config.yaml
num_hidden_layers: 16
hidden_size: 512
num_attention_heads: 4
num_key_value_heads: 4
head_dim: 128
intermediate_size: 2048
vocab_size: 39924
hidden_act: "tanh_gelu"
norm: "layernorm"
norm_place: "pre"
norm_eps: 1e-06
positions: "learned"
qk_norm: false
attn_scale: 0.0884
bias: "all"
tie_word_embeddings: false
parallel_block: false
extras: ["capped logits"]
init: "normal"
init_std_qkv: 0.0277
init_std_o: 0.00489
init_std_up: 0.0277
init_std_down: 0.00245
optimizer: "muon_variant"
learning_rate: 0.00153
lr_mult_o: 2.0
lr_mult_down: 1.5
beta1: 0.9
lr_head: 0.00329
max_grad_norm: 1.0
warmup_steps: 200
schedule: "wsd"
decay_fraction: 0.716
decay_shape: "linear"
final_lr_fraction: 0.0
batch_tokens: [65536, 131072, 262144]
max_seq_len: 1024
doc_mask: true
train_tokens: 609600000
max_steps: 3987
dataset: "wikipedia_en"
Each number is 200 + 40 x the weight over its row's rms, rounded and kept within 0 to 999. Layers, rows and columns count from 0. The size before them is the row's rms in percent of the matrix's.

# down: layer 13 MLP down (transposed), 2048x512, rms 0.126, rows 1734-1760, columns 384-511
# up: layer 13 MLP up, 2048x512, rms 0.0764, rows 1735-1761, columns 384-511
down1734,098,142,235,244,169,194,160,185,218,218,250,218,208,171,196,193,218,192,190,251,272,207,204,145,241,244,176,236,215,227,151,123,222,130,197,208,242,198,216,104,212,238,257,199,218,168,128,152,177,223,161,204,241,166,174,198,133,178,210,211,104,198,264,270,204,208,166,142,184,179,181,247,258,264,232,186,245,281,227,202,245,213,191,151,190,131,175,244,206,167,142,116,207,167,210,158,192,203,101,186,185,202,183,164,231,204,236,232,216,136,160,203,245,202,131,296,130,209,205,204,225,219,120,138,222,180,229,316,198
up1735,096,172,218,215,166,227,171,232,180,212,221,203,230,180,198,82,178,205,144,201,181,192,221,258,195,218,261,237,216,153,194,251,208,178,163,149,171,216,282,184,236,104,127,99,223,181,199,192,233,252,197,131,206,201,173,215,139,306,174,244,211,242,164,137,114,126,164,205,238,215,169,159,179,176,217,225,246,170,170,220,184,174,235,256,222,234,146,162,111,174,183,248,155,165,209,242,204,210,218,213,154,253,233,263,212,152,231,191,170,176,246,178,207,228,174,228,223,158,160,221,212,134,200,129,194,229,221,204,241
down1735,102,222,140,233,235,236,166,171,148,231,167,211,287,251,143,215,238,217,284,175,206,190,126,216,183,185,171,246,189,175,217,264,228,134,170,249,201,225,269,193,196,260,225,220,207,158,225,118,274,147,175,161,303,207,198,169,147,307,196,192,202,189,234,217,173,148,228,214,216,183,188,212,207,166,193,175,207,194,259,192,196,143,102,131,214,197,275,247,152,146,165,246,180,234,236,227,129,115,172,159,118,188,201,210,266,160,182,184,216,259,193,196,198,242,174,257,201,193,192,227,162,197,257,148,147,238,181,247,237
up1736,102,245,195,174,279,246,262,133,172,197,212,177,177,159,213,163,137,219,184,250,217,251,174,255,186,234,184,184,192,208,203,171,224,86,225,211,154,217,168,119,212,172,153,131,140,229,192,154,160,199,177,201,232,239,247,252,126,222,192,105,197,196,245,209,238,184,170,215,201,159,177,98,224,196,192,152,213,184,182,186,189,202,239,212,146,188,217,209,208,231,186,185,231,221,216,196,253,148,212,210,202,197,240,229,121,208,165,169,224,193,323,214,206,231,235,214,243,155,211,259,234,190,154,198,208,200,186,207,257
down1736,107,226,168,202,233,195,172,180,178,227,188,251,198,215,211,201,228,193,138,275,329,154,205,229,246,200,149,221,183,193,85,228,221,175,149,207,238,130,252,304,162,172,188,220,187,178,208,213,224,248,184,201,248,177,196,174,178,215,203,262,190,209,235,142,134,154,229,202,188,191,189,155,146,204,170,197,138,227,224,175,196,164,166,235,242,244,209,155,201,263,158,58,191,228,178,144,151,187,183,219,226,191,187,192,138,187,249,171,221,283,255,221,187,226,225,256,222,150,161,221,187,180,157,207,251,145,205,286,283
up1737,099,204,271,194,210,157,143,215,236,194,160,239,197,190,217,158,236,222,191,239,258,249,192,169,211,153,185,180,204,129,177,214,169,171,199,176,246,189,210,176,156,138,226,190,204,224,163,111,232,287,140,239,176,182,207,91,228,144,297,229,125,210,170,209,187,162,204,238,159,249,231,162,187,214,149,218,260,203,235,249,196,204,198,208,176,141,201,144,201,226,165,85,264,200,262,160,212,206,164,160,181,227,160,207,191,159,257,126,133,279,202,216,220,205,258,137,181,202,208,174,274,201,212,171,209,208,237,191,224
down1737,104,203,204,167,254,190,181,200,266,195,165,169,233,156,154,187,191,195,203,176,182,223,317,134,220,242,235,221,248,184,160,250,232,212,146,212,198,174,170,201,217,211,200,233,153,204,171,191,203,193,206,197,182,304,258,184,201,214,229,117,179,182,188,155,197,196,130,209,203,221,188,274,167,230,123,203,174,201,191,219,204,185,240,179,218,212,230,206,238,238,152,108,193,189,170,218,197,212,178,167,126,136,181,131,145,227,186,265,234,221,268,166,191,242,219,282,178,214,142,190,121,150,196,223,131,182,161,228,229
up1738,094,195,255,220,171,190,230,173,229,221,234,197,147,165,193,200,159,148,269,208,190,183,218,172,283,225,155,168,200,277,160,120,144,233,214,275,216,195,241,206,122,154,258,232,170,251,188,268,196,149,203,288,222,223,223,177,246,214,206,206,156,219,133,184,160,201,206,290,201,176,197,208,218,198,193,227,219,181,200,163,149,243,239,174,196,268,244,212,194,251,208,203,215,203,193,174,150,204,282,292,183,215,109,206,113,206,209,196,194,257,246,205,164,197,229,220,231,215,155,199,227,271,177,176,200,192,186,292,191
down1738,093,142,192,173,199,179,245,174,188,167,235,192,93,173,194,248,259,194,188,197,195,205,238,200,238,210,200,275,136,177,120,175,223,137,151,165,146,189,212,163,218,142,162,260,209,266,198,147,212,187,262,177,151,240,173,189,246,213,269,215,259,172,209,207,98,172,228,166,171,145,183,176,170,213,167,269,152,208,187,269,157,240,142,179,188,228,190,217,195,186,239,171,176,188,189,219,247,264,189,245,199,228,183,226,245,257,220,129,186,235,168,148,300,217,134,154,234,284,287,215,198,200,174,224,266,172,124,273,145
up1739,094,203,236,159,105,180,163,207,200,176,155,288,238,165,239,273,213,229,281,254,253,206,203,281,274,228,251,202,221,163,183,186,278,133,180,178,225,239,218,123,213,224,193,134,199,241,216,239,160,183,197,223,153,257,182,236,240,175,191,221,242,124,235,149,159,178,203,211,176,235,241,208,188,147,176,229,158,177,160,260,235,172,220,269,230,140,172,236,190,204,235,129,226,193,171,233,201,208,182,196,216,220,282,252,226,162,202,195,213,183,214,202,199,128,173,167,178,181,159,195,186,183,237,167,173,187,221,221,187
down1739,097,179,229,192,231,251,284,204,222,220,204,215,167,280,161,239,186,232,149,165,170,149,188,226,186,171,229,236,212,194,229,161,165,187,247,186,171,224,199,146,217,165,226,159,136,214,229,162,173,117,164,176,176,109,151,195,191,208,172,210,291,196,187,170,247,235,193,202,135,224,216,219,176,199,111,278,194,143,215,281,176,126,160,177,150,147,167,274,204,162,166,176,153,123,230,230,242,200,253,233,179,117,195,262,239,231,201,196,224,208,192,182,212,150,192,208,171,226,313,235,188,180,258,129,252,216,169,173,257
up1740,099,194,195,228,173,177,186,210,228,242,229,161,206,166,242,131,199,221,201,190,250,157,137,165,259,259,229,207,191,198,130,234,216,204,236,143,187,158,134,207,249,179,137,225,238,269,204,203,245,187,216,253,226,184,220,170,242,238,177,223,131,150,240,191,213,219,181,238,236,269,184,146,131,251,172,211,212,211,200,160,201,180,159,193,174,304,168,200,139,217,198,164,184,195,135,229,196,140,187,218,211,246,219,241,239,165,170,221,167,248,178,229,170,154,154,188,141,209,228,176,189,213,172,129,191,202,236,221,224
down1740,111,207,151,227,215,143,224,208,213,186,216,201,145,129,215,154,217,216,241,238,217,182,184,187,193,223,158,171,208,216,215,167,267,231,249,240,238,217,202,134,195,176,162,166,219,242,218,185,120,176,159,191,221,147,226,211,257,211,230,210,222,164,196,171,123,168,252,229,130,203,211,122,175,163,112,119,242,122,271,246,171,201,173,205,209,222,227,163,199,156,139,184,180,204,152,218,200,186,140,167,201,233,154,161,206,183,164,232,204,238,79,177,197,164,192,207,202,200,222,243,233,171,201,263,206,204,300,215,169
up1741,094,276,253,177,264,162,205,179,239,252,227,325,175,176,198,184,187,177,175,206,187,188,221,164,189,203,147,214,180,247,216,218,204,179,213,194,230,130,257,235,187,273,168,216,160,139,164,209,177,141,186,110,165,190,236,253,173,168,188,240,123,155,226,244,198,217,199,170,138,209,142,91,225,224,197,173,173,176,245,142,196,203,233,252,175,297,244,202,225,168,159,209,253,253,178,245,223,234,160,244,219,201,211,164,228,198,199,178,158,231,227,185,208,210,150,133,153,158,85,225,207,215,167,180,189,223,143,213,261
down1741,093,243,242,229,162,159,238,245,232,192,144,161,225,257,173,220,136,204,182,272,122,194,216,212,136,267,233,239,171,248,248,175,209,268,178,138,258,234,243,260,204,177,214,209,104,275,171,219,209,160,175,189,183,206,200,233,194,203,198,179,214,195,240,210,235,225,259,237,158,203,138,215,232,203,228,199,208,271,232,159,180,207,233,84,323,197,251,174,169,208,191,191,241,200,195,228,191,193,221,122,166,171,166,199,128,204,243,243,240,219,150,239,228,189,258,191,253,246,199,208,191,122,281,192,244,140,187,191,184
up1742,090,157,159,206,204,185,245,168,180,227,225,164,233,212,203,218,320,275,264,205,216,233,225,231,142,240,212,235,201,159,209,234,203,224,218,262,194,168,231,81,223,172,190,216,242,186,281,143,183,232,204,132,163,187,194,235,203,157,180,171,202,217,163,126,147,212,208,174,198,220,180,188,170,121,219,158,230,266,192,209,226,204,135,277,218,201,223,233,231,155,172,165,223,266,163,164,186,180,234,249,177,117,186,178,242,139,188,291,142,231,294,161,243,146,157,177,156,206,276,154,230,159,144,182,187,244,248,167,214
down1742,097,164,211,220,261,209,90,195,187,264,169,219,154,234,223,219,265,218,187,209,268,182,207,192,250,242,249,243,245,184,172,233,195,242,170,266,144,163,251,271,230,267,184,239,211,264,175,203,210,216,260,220,185,266,213,191,142,140,163,270,193,199,200,177,225,272,139,233,170,190,312,195,224,148,158,155,207,235,244,253,152,256,136,163,183,186,193,222,212,207,232,151,124,179,247,189,264,179,187,206,252,192,119,183,174,255,174,198,190,110,164,215,227,208,278,235,280,165,208,166,210,186,241,145,219,158,184,125,150
up1743,100,176,210,184,218,151,202,258,240,210,165,184,185,209,119,157,203,243,131,158,127,159,229,177,194,234,186,235,209,323,224,221,267,196,224,163,204,181,219,176,200,168,296,113,227,223,227,239,234,308,198,260,106,164,185,178,221,122,174,208,205,194,160,235,208,166,244,167,212,175,236,142,173,138,219,182,249,220,237,194,211,179,160,229,249,211,225,145,226,185,229,223,219,244,253,213,190,225,205,201,199,215,191,213,176,238,268,215,156,231,200,157,110,128,156,209,189,210,186,195,294,194,241,221,225,236,146,259,260
down1743,102,221,200,250,174,161,132,299,194,236,122,223,181,211,157,156,313,157,296,157,196,270,278,158,254,218,189,240,240,152,225,178,252,218,242,165,163,205,230,190,164,229,235,159,161,264,222,313,216,137,141,228,242,213,294,211,235,188,198,210,244,209,182,181,242,244,187,156,133,163,202,226,269,241,177,183,242,242,127,180,177,166,182,153,178,244,162,211,123,206,169,107,221,236,221,311,186,224,261,206,200,216,235,136,205,187,207,300,213,171,157,161,129,185,181,245,114,180,175,152,227,163,190,228,219,223,200,243,177
up1744,105,195,238,190,149,95,184,220,203,169,239,237,169,164,201,172,173,234,241,253,186,254,249,161,135,224,219,187,211,234,180,239,209,198,204,254,190,203,201,177,160,234,132,182,191,189,171,226,161,184,179,201,186,199,194,219,210,210,190,207,156,216,173,224,197,281,170,137,201,212,132,277,274,204,241,114,235,272,180,227,237,177,207,133,271,124,183,174,195,128,154,133,220,216,211,232,290,143,293,189,205,178,196,242,180,131,273,123,228,215,193,168,178,163,236,235,210,287,170,192,160,214,194,220,186,210,237,226,164
down1744,106,272,167,231,177,134,190,172,208,178,152,217,217,135,123,243,174,245,197,223,177,197,174,191,243,231,189,180,181,198,281,201,182,167,188,241,250,245,274,240,154,200,232,202,204,258,206,196,190,147,204,145,189,185,229,106,302,184,216,134,138,189,193,207,178,244,259,82,195,156,217,169,248,279,183,195,220,200,254,203,189,183,211,220,242,241,162,171,155,233,146,142,201,213,171,241,148,284,194,204,134,154,244,150,166,208,219,204,225,210,179,256,247,152,209,203,178,265,199,161,223,176,213,201,261,257,225,207,201
up1745,094,145,215,211,198,188,260,228,177,159,207,222,218,142,204,194,270,134,160,187,261,169,180,251,205,125,250,159,186,218,196,149,178,171,243,214,204,196,190,253,220,81,194,141,211,143,189,210,258,224,274,218,219,212,253,176,203,162,238,82,177,220,235,202,253,192,217,261,184,189,166,186,239,278,194,253,195,202,192,267,256,175,214,194,231,174,250,187,239,210,237,110,198,237,241,186,165,206,248,226,231,237,228,179,142,187,154,188,236,233,198,186,166,173,219,141,171,226,294,220,230,229,256,268,210,218,133,161,175
down1745,093,173,120,217,279,253,186,214,140,235,196,159,224,172,169,158,199,143,191,146,118,262,198,196,216,212,211,135,173,169,114,148,255,158,179,166,224,147,236,210,204,60,223,172,191,160,89,188,243,196,192,208,192,222,174,247,127,224,179,239,139,285,230,233,127,204,167,183,220,240,127,179,198,172,198,203,144,199,233,186,237,228,325,231,155,227,220,229,223,185,184,252,223,212,222,204,151,215,190,203,215,209,182,236,156,175,211,213,216,247,204,150,196,183,176,208,215,183,204,174,257,217,102,181,184,212,297,184,123
up1746,091,166,241,232,121,253,137,173,251,299,153,190,120,173,238,244,206,208,188,147,112,197,165,206,146,223,91,203,152,249,164,150,166,206,277,265,186,214,168,204,215,273,239,124,158,194,156,270,217,235,228,161,218,241,215,205,253,242,189,236,280,191,220,202,180,268,220,224,257,172,248,246,188,243,246,217,257,250,181,221,253,204,196,188,236,214,267,161,144,178,296,209,213,181,189,226,265,219,166,177,240,221,227,194,224,158,213,161,178,210,257,187,231,223,223,235,256,211,201,294,200,157,221,224,257,192,163,262,156
down1746,082,192,183,236,87,184,148,190,151,226,245,230,247,189,225,164,144,181,160,229,212,199,170,135,159,179,174,212,203,125,210,246,207,209,172,127,170,208,246,200,233,143,292,179,228,126,258,204,183,162,206,254,183,177,185,211,194,157,228,211,221,182,218,214,218,229,273,162,156,182,268,212,247,163,218,282,246,229,185,138,150,175,194,107,218,181,213,198,188,165,238,163,229,198,156,226,127,224,236,198,182,165,213,224,135,211,187,140,286,209,206,225,146,223,235,212,205,248,151,144,214,161,217,223,240,137,193,174,182
up1747,093,253,246,170,193,224,276,267,217,220,261,151,225,209,206,231,217,172,173,238,185,203,158,184,179,187,175,109,229,155,210,151,199,217,268,149,213,140,228,210,146,161,191,277,183,211,223,272,105,148,149,154,173,253,184,195,213,169,236,276,176,192,268,271,223,245,161,241,272,195,230,174,202,220,182,165,88,184,154,182,197,171,192,293,236,226,179,181,236,222,180,226,153,286,206,215,239,191,181,185,217,189,199,218,256,262,151,185,151,198,245,211,133,170,205,240,148,206,242,275,140,278,192,170,180,202,212,158,201
down1747,090,167,196,163,275,168,200,216,186,192,191,214,194,201,235,126,237,229,195,185,245,209,183,235,189,155,171,214,201,203,131,240,223,174,211,182,169,242,122,296,193,248,197,169,242,252,247,220,158,189,182,170,241,195,134,170,209,105,239,271,182,156,183,222,178,191,205,183,194,152,214,209,208,176,214,226,187,139,174,188,185,251,154,243,195,253,185,238,233,182,186,239,163,134,202,224,174,212,222,174,209,165,201,201,213,225,219,148,288,200,163,218,224,190,186,154,221,220,197,218,199,190,155,214,219,236,151,185,227
up1748,098,241,168,128,211,191,169,271,221,68,196,210,242,170,253,165,146,185,144,111,155,254,249,205,247,168,222,138,187,260,270,239,201,236,217,97,274,304,215,261,214,247,209,197,209,177,221,178,234,184,182,134,200,252,210,224,223,195,194,168,208,204,184,210,172,227,226,218,184,177,261,188,149,163,211,237,153,237,228,219,228,172,154,205,237,203,181,256,186,205,199,229,257,222,219,224,204,233,253,160,192,180,182,213,185,271,217,208,249,255,183,197,250,128,227,168,224,185,218,220,233,179,263,207,228,184,206,154,218
down1748,094,265,142,199,271,184,221,181,264,245,213,237,242,196,273,238,114,219,196,235,177,241,223,201,236,226,212,202,151,193,231,226,208,162,222,226,160,202,167,215,223,160,154,191,200,195,242,127,209,185,103,143,195,238,190,203,159,204,114,319,152,194,192,253,161,220,203,223,194,238,197,166,182,188,219,172,140,206,183,203,245,172,145,202,233,165,241,251,217,259,283,179,190,208,229,273,158,224,128,180,176,212,235,238,132,227,166,179,116,248,109,256,154,208,194,135,189,201,198,277,258,159,199,135,172,129,196,209,222
up1749,103,215,189,215,228,201,219,157,181,108,195,204,92,228,257,183,184,202,212,215,297,267,144,141,184,210,254,197,181,165,216,161,216,144,199,191,236,203,180,237,251,159,210,187,233,211,254,206,235,177,210,185,163,179,160,174,182,191,234,204,170,247,138,223,170,220,219,125,215,175,225,210,232,238,200,215,188,208,264,167,301,198,194,190,208,197,210,181,155,198,156,203,93,200,185,208,212,268,207,123,149,128,134,287,229,234,261,185,246,241,177,202,226,203,225,352,262,185,199,208,170,173,203,186,205,247,232,195,272
down1749,099,177,98,282,127,202,198,216,234,156,188,216,188,202,194,178,221,186,143,201,264,132,189,197,147,219,197,187,228,215,251,148,171,128,172,197,204,225,204,238,264,191,156,171,161,226,213,197,197,146,220,177,159,190,221,160,233,287,223,202,297,232,199,219,229,246,194,133,294,237,214,205,219,232,167,245,226,261,171,162,174,254,187,142,228,201,237,196,142,144,202,266,177,170,126,211,146,211,229,175,278,196,250,231,161,265,227,238,195,250,149,109,229,216,150,85,240,268,204,219,132,245,197,210,281,253,235,194,189
up1750,094,179,170,118,191,181,130,155,243,254,138,201,200,245,259,276,158,173,269,158,184,268,143,144,185,213,200,193,187,200,167,187,179,137,171,180,218,206,280,223,229,185,163,204,165,234,228,174,142,185,164,221,220,159,164,182,195,166,215,134,205,295,126,177,293,230,254,172,196,213,107,215,175,240,233,229,204,229,218,213,123,166,265,199,215,209,213,168,209,232,205,189,241,198,207,179,138,250,220,197,210,218,198,249,211,199,227,201,239,186,190,206,172,324,222,123,150,198,211,217,169,241,182,197,178,155,137,246,252
down1750,095,153,217,210,155,192,216,171,228,221,125,182,204,187,229,218,214,116,254,150,201,173,233,157,202,168,137,151,253,216,207,198,237,109,156,229,222,157,206,162,195,289,173,280,131,178,144,244,155,167,159,194,156,200,215,236,277,213,306,185,258,177,217,196,228,215,197,137,256,194,206,187,199,242,161,129,223,179,192,185,230,210,206,176,275,275,204,141,266,209,202,231,160,175,220,160,135,174,242,250,199,222,200,202,211,192,210,162,230,235,170,206,173,240,185,213,195,170,225,239,151,282,113,163,131,296,280,249,149
up1751,092,178,221,171,167,212,176,207,254,205,129,187,215,245,156,206,201,246,210,136,133,189,132,225,230,176,234,221,189,207,202,182,216,202,180,158,168,238,194,228,205,196,282,196,234,201,218,160,171,145,201,191,269,212,146,180,188,165,215,182,247,128,200,123,177,295,206,105,178,139,232,224,206,159,276,145,193,208,201,163,190,199,111,187,110,249,235,189,172,147,201,174,251,212,222,209,226,126,232,227,139,162,232,189,242,197,173,237,190,237,209,112,164,145,185,248,232,218,214,179,236,143,177,165,199,149,164,178,183
down1751,093,202,154,168,219,226,217,225,205,223,191,274,227,215,173,185,142,232,179,158,240,194,151,200,248,209,226,221,151,217,159,237,195,232,185,240,100,189,188,218,178,204,192,240,199,181,219,226,201,260,182,148,149,187,110,185,192,148,193,257,280,137,204,227,108,170,234,186,132,145,227,206,255,260,230,33,254,159,185,179,159,230,155,145,170,152,240,185,190,205,243,289,175,217,201,109,204,168,201,164,232,202,233,197,166,147,198,167,195,197,202,163,194,194,209,183,172,196,201,211,130,216,196,195,205,305,197,198,169
up1752,101,154,208,130,208,181,207,220,151,227,226,130,219,157,203,208,280,220,204,158,190,133,203,142,140,177,263,116,168,199,171,220,206,238,130,210,216,210,240,230,186,180,210,125,230,195,142,232,192,143,226,215,213,148,231,220,193,278,165,269,269,249,193,209,167,123,184,228,220,135,167,261,193,174,176,231,260,197,179,179,177,137,167,209,165,223,241,239,182,103,197,171,294,225,159,176,177,220,264,255,205,169,233,232,217,244,390,134,225,215,172,203,253,197,182,147,184,217,186,189,225,185,114,234,183,186,194,245,228
down1752,101,142,231,187,281,234,175,222,231,191,196,145,162,125,277,106,192,196,221,276,110,169,132,258,218,233,182,178,183,172,251,126,212,170,174,238,111,206,243,235,172,193,133,268,118,223,222,282,116,222,254,185,139,201,233,152,203,204,244,176,266,223,178,239,133,179,223,122,224,176,217,145,148,202,197,215,143,133,233,223,208,203,162,174,228,162,190,210,205,155,226,218,229,171,195,186,144,166,175,242,165,217,200,264,210,229,276,173,205,195,172,169,187,136,206,129,148,273,230,168,177,173,202,236,165,202,229,198,235
up1753,092,225,238,260,199,179,233,198,140,178,281,233,218,199,174,195,252,187,166,182,230,218,274,235,136,229,251,247,169,150,257,250,227,221,260,202,194,185,204,168,220,195,208,264,156,231,255,184,229,116,174,126,111,238,249,191,187,177,161,163,193,213,186,215,243,191,192,220,178,269,225,185,299,216,220,256,174,167,221,219,174,184,211,192,278,282,160,276,177,178,171,247,180,153,243,170,225,202,252,212,235,179,118,171,235,215,220,239,199,203,182,134,166,191,127,256,186,121,233,223,262,169,201,191,222,262,165,189,197
down1753,084,170,208,105,211,243,225,202,238,260,245,183,181,269,216,262,155,169,217,145,105,197,200,127,275,185,167,180,217,223,189,209,211,198,190,239,128,187,169,217,238,223,182,191,249,195,162,221,183,196,203,269,244,158,217,205,223,197,248,228,149,260,234,182,276,219,205,220,247,144,215,167,155,115,141,202,268,154,205,204,182,135,204,223,176,178,194,218,203,187,205,354,180,181,162,209,156,185,160,213,221,170,227,224,177,166,178,177,264,164,237,250,234,195,256,125,211,265,144,224,233,215,232,199,208,153,227,252,204
up1754,097,195,195,235,148,155,135,106,154,198,188,224,224,248,125,235,183,230,181,149,179,177,211,229,178,264,178,148,195,217,248,222,246,205,163,216,171,185,129,129,244,223,213,223,189,232,184,263,225,199,215,259,182,216,261,203,257,216,213,183,149,192,225,257,168,211,229,173,168,236,183,161,231,216,259,262,116,248,195,221,229,169,285,234,202,218,229,217,271,176,256,234,143,261,225,272,270,181,196,200,249,263,233,198,104,199,234,256,212,239,242,196,214,208,166,217,177,254,208,163,234,147,180,224,218,244,204,218,112
down1754,107,102,215,141,199,142,150,230,266,221,176,141,190,215,186,163,238,180,221,173,217,127,225,246,142,211,241,195,206,242,224,238,254,188,165,124,194,238,185,270,171,166,236,245,155,175,228,180,229,228,196,225,170,164,217,244,223,160,203,161,175,180,179,176,271,272,177,166,138,229,191,249,180,182,200,153,68,195,221,245,236,212,196,232,197,196,227,228,204,206,255,177,238,210,238,240,255,261,253,211,213,163,153,159,180,216,204,229,221,196,184,155,183,219,176,202,183,200,241,195,180,166,235,168,180,196,207,137,161
up1755,098,258,210,186,201,261,222,164,183,218,235,252,195,216,201,173,285,209,247,179,255,175,199,216,151,203,148,118,252,235,301,200,198,172,140,213,190,214,160,150,214,257,298,203,200,273,156,226,212,154,183,225,192,163,251,183,163,202,182,149,122,217,181,135,213,168,210,219,103,163,271,208,162,227,156,295,230,194,229,172,129,222,154,218,265,222,190,221,212,215,166,193,160,155,151,174,251,191,227,152,240,140,151,229,160,279,229,226,171,130,196,182,253,237,218,213,280,182,147,253,184,206,243,226,251,134,209,169,178
down1755,098,196,234,256,141,182,263,189,229,266,218,210,217,184,188,237,201,235,238,224,199,191,287,263,190,170,163,217,203,252,118,137,154,152,144,209,226,131,204,261,198,307,158,198,154,225,136,135,241,151,132,199,150,151,204,159,176,220,227,258,260,183,186,184,219,200,106,243,215,177,252,232,268,197,223,243,206,135,172,227,217,242,146,185,236,188,125,269,304,160,250,217,228,173,199,223,188,163,221,230,180,175,198,211,205,179,192,186,220,204,231,206,211,248,234,217,188,287,199,271,176,250,221,198,149,206,225,326,201
up1756,089,213,140,182,190,173,221,127,166,168,159,130,178,163,203,225,124,198,196,212,235,164,222,184,211,209,169,203,208,254,217,158,211,209,192,211,212,187,214,237,225,232,231,191,214,197,181,167,184,206,190,198,258,181,157,224,160,231,208,200,163,224,196,170,168,156,154,269,169,144,229,216,204,169,177,200,182,252,211,166,181,193,178,231,232,180,258,273,192,188,195,282,271,221,210,219,260,209,258,244,204,222,176,197,253,165,217,229,216,185,270,161,221,252,256,226,196,188,202,233,241,204,157,174,250,203,143,194,151
down1756,091,146,217,158,266,144,132,208,270,138,240,212,184,261,166,203,217,198,214,232,262,173,200,273,190,254,203,179,162,250,209,185,143,110,211,263,170,203,166,183,181,141,208,209,265,254,221,269,156,266,132,177,131,184,205,167,211,182,201,167,233,201,246,156,159,149,221,167,267,213,135,145,177,212,277,217,204,222,243,111,218,114,158,217,183,184,173,168,208,194,175,229,178,205,201,253,206,250,191,199,279,193,125,165,256,246,207,174,208,189,237,172,223,183,250,186,197,278,207,238,206,234,222,222,247,124,233,206,210
up1757,104,246,218,178,215,198,201,177,194,201,119,290,167,172,194,202,217,225,194,161,204,249,294,283,235,206,172,149,154,170,182,182,147,194,228,255,195,180,204,225,190,171,154,194,231,299,128,161,328,179,200,167,176,273,227,127,228,215,205,211,114,169,215,125,168,147,212,215,216,210,176,186,175,187,173,232,236,229,183,229,164,194,124,223,249,211,169,221,312,157,156,157,233,71,244,154,224,197,241,202,214,209,201,211,209,235,194,162,251,160,159,237,162,205,165,190,202,140,180,245,219,181,185,165,214,188,179,193,224
down1757,100,162,233,242,243,234,217,256,206,247,131,186,145,240,179,209,175,193,213,162,194,224,179,182,240,208,193,197,104,234,176,261,183,188,202,176,175,210,201,205,171,139,127,238,156,227,216,222,261,274,178,179,237,232,168,210,155,192,218,201,166,168,161,181,186,149,224,207,186,183,166,157,242,175,227,211,190,117,268,190,223,177,210,219,273,169,247,179,297,130,238,286,116,215,238,105,225,250,164,232,125,156,220,240,204,263,172,232,252,321,271,217,164,235,157,257,213,209,181,224,113,158,185,169,313,213,233,298,254
up1758,100,169,187,216,224,207,174,185,197,183,195,79,223,194,247,202,178,203,167,200,143,193,134,141,189,216,159,264,153,205,278,184,234,184,205,202,145,219,196,237,231,224,164,136,217,280,131,245,134,214,172,194,213,247,216,159,162,244,200,157,162,188,182,204,205,135,171,149,188,158,170,67,234,212,92,192,159,246,203,122,221,185,145,200,223,194,245,218,218,201,179,238,185,225,185,274,195,195,235,188,179,157,219,169,210,137,144,127,300,148,176,190,161,242,194,150,188,165,171,204,224,172,217,165,243,170,204,231,212
down1758,093,212,211,273,146,179,224,195,195,248,177,176,173,186,199,231,204,234,215,283,193,189,190,256,157,183,162,176,218,250,201,202,215,252,243,164,200,210,169,142,259,244,275,204,245,198,162,282,105,162,188,207,216,205,119,216,303,230,201,145,207,220,207,212,205,307,161,172,214,207,205,115,149,238,177,190,205,204,217,242,204,188,288,106,179,202,201,201,162,147,130,236,224,211,198,185,273,212,236,163,210,252,217,169,188,182,214,188,164,239,131,181,203,189,164,249,167,229,186,203,157,241,163,161,329,267,200,230,213
up1759,103,169,241,186,209,192,228,271,167,179,171,195,227,265,261,236,182,164,148,246,199,218,109,272,163,231,183,236,138,252,143,186,219,183,151,164,219,213,228,222,152,245,121,203,193,163,190,170,117,165,164,194,151,237,163,180,212,198,152,214,272,143,248,168,162,258,179,224,169,171,184,228,271,213,189,239,246,195,106,229,233,205,114,223,169,203,238,220,233,184,143,275,269,171,180,287,234,228,198,287,187,213,145,251,238,160,190,174,216,168,211,223,215,233,90,169,223,212,265,152,150,199,169,239,275,234,217,157,223
down1759,099,237,178,160,205,218,200,237,248,206,266,204,199,177,215,218,133,231,201,246,139,236,178,169,294,233,206,164,148,255,179,171,244,232,188,167,164,141,200,127,184,225,206,167,241,139,210,210,173,201,187,236,222,180,203,187,202,143,195,207,227,231,194,195,160,160,197,188,123,241,232,214,202,204,152,101,225,133,144,152,179,229,182,247,189,250,175,170,167,258,130,322,155,226,255,238,192,223,213,241,208,231,177,246,195,175,176,168,147,247,249,208,171,188,208,191,152,162,202,246,209,188,262,219,199,170,147,193,232
up1760,096,225,220,205,190,220,208,181,154,190,269,201,227,119,183,198,147,193,224,138,289,197,220,229,172,185,139,198,201,162,198,205,219,158,141,247,204,250,187,200,213,220,294,177,187,303,240,221,272,208,186,214,258,200,161,150,187,260,187,183,242,121,206,203,162,220,193,269,84,261,159,245,185,243,198,215,242,121,165,212,196,214,196,198,234,212,183,201,183,179,148,188,223,226,171,141,249,196,146,231,205,280,220,200,228,254,186,129,229,199,269,257,197,230,144,198,163,158,140,156,163,211,220,167,207,155,224,235,195
down1760,097,234,260,217,219,190,225,177,170,163,198,243,196,149,172,217,222,188,179,195,246,187,180,186,245,201,184,269,174,280,202,141,197,179,214,226,172,218,155,232,111,197,248,229,131,215,185,207,166,235,192,232,265,164,151,115,128,280,214,222,173,146,173,190,217,181,202,139,185,235,240,227,169,190,179,211,270,282,250,169,215,82,192,186,144,175,232,228,275,222,230,207,179,197,189,160,159,195,135,199,146,197,188,184,245,211,120,134,217,280,140,262,201,238,192,186,248,222,233,141,192,100,126,157,213,215,206,119,190
up1761,091,157,217,210,261,160,226,187,162,284,167,144,235,204,245,126,168,130,232,168,147,214,188,209,236,207,203,211,149,216,194,116,160,220,183,235,219,191,177,106,252,198,155,219,217,233,167,260,139,194,130,135,172,214,170,194,190,257,174,314,182,185,227,136,191,243,286,197,248,164,246,236,152,173,174,173,176,180,207,163,168,221,249,242,176,156,210,123,208,156,138,217,239,239,172,138,220,232,208,192,207,159,193,146,189,234,174,204,194,171,227,188,224,193,148,167,186,170,152,143,214,238,168,173,172,135,138,168,201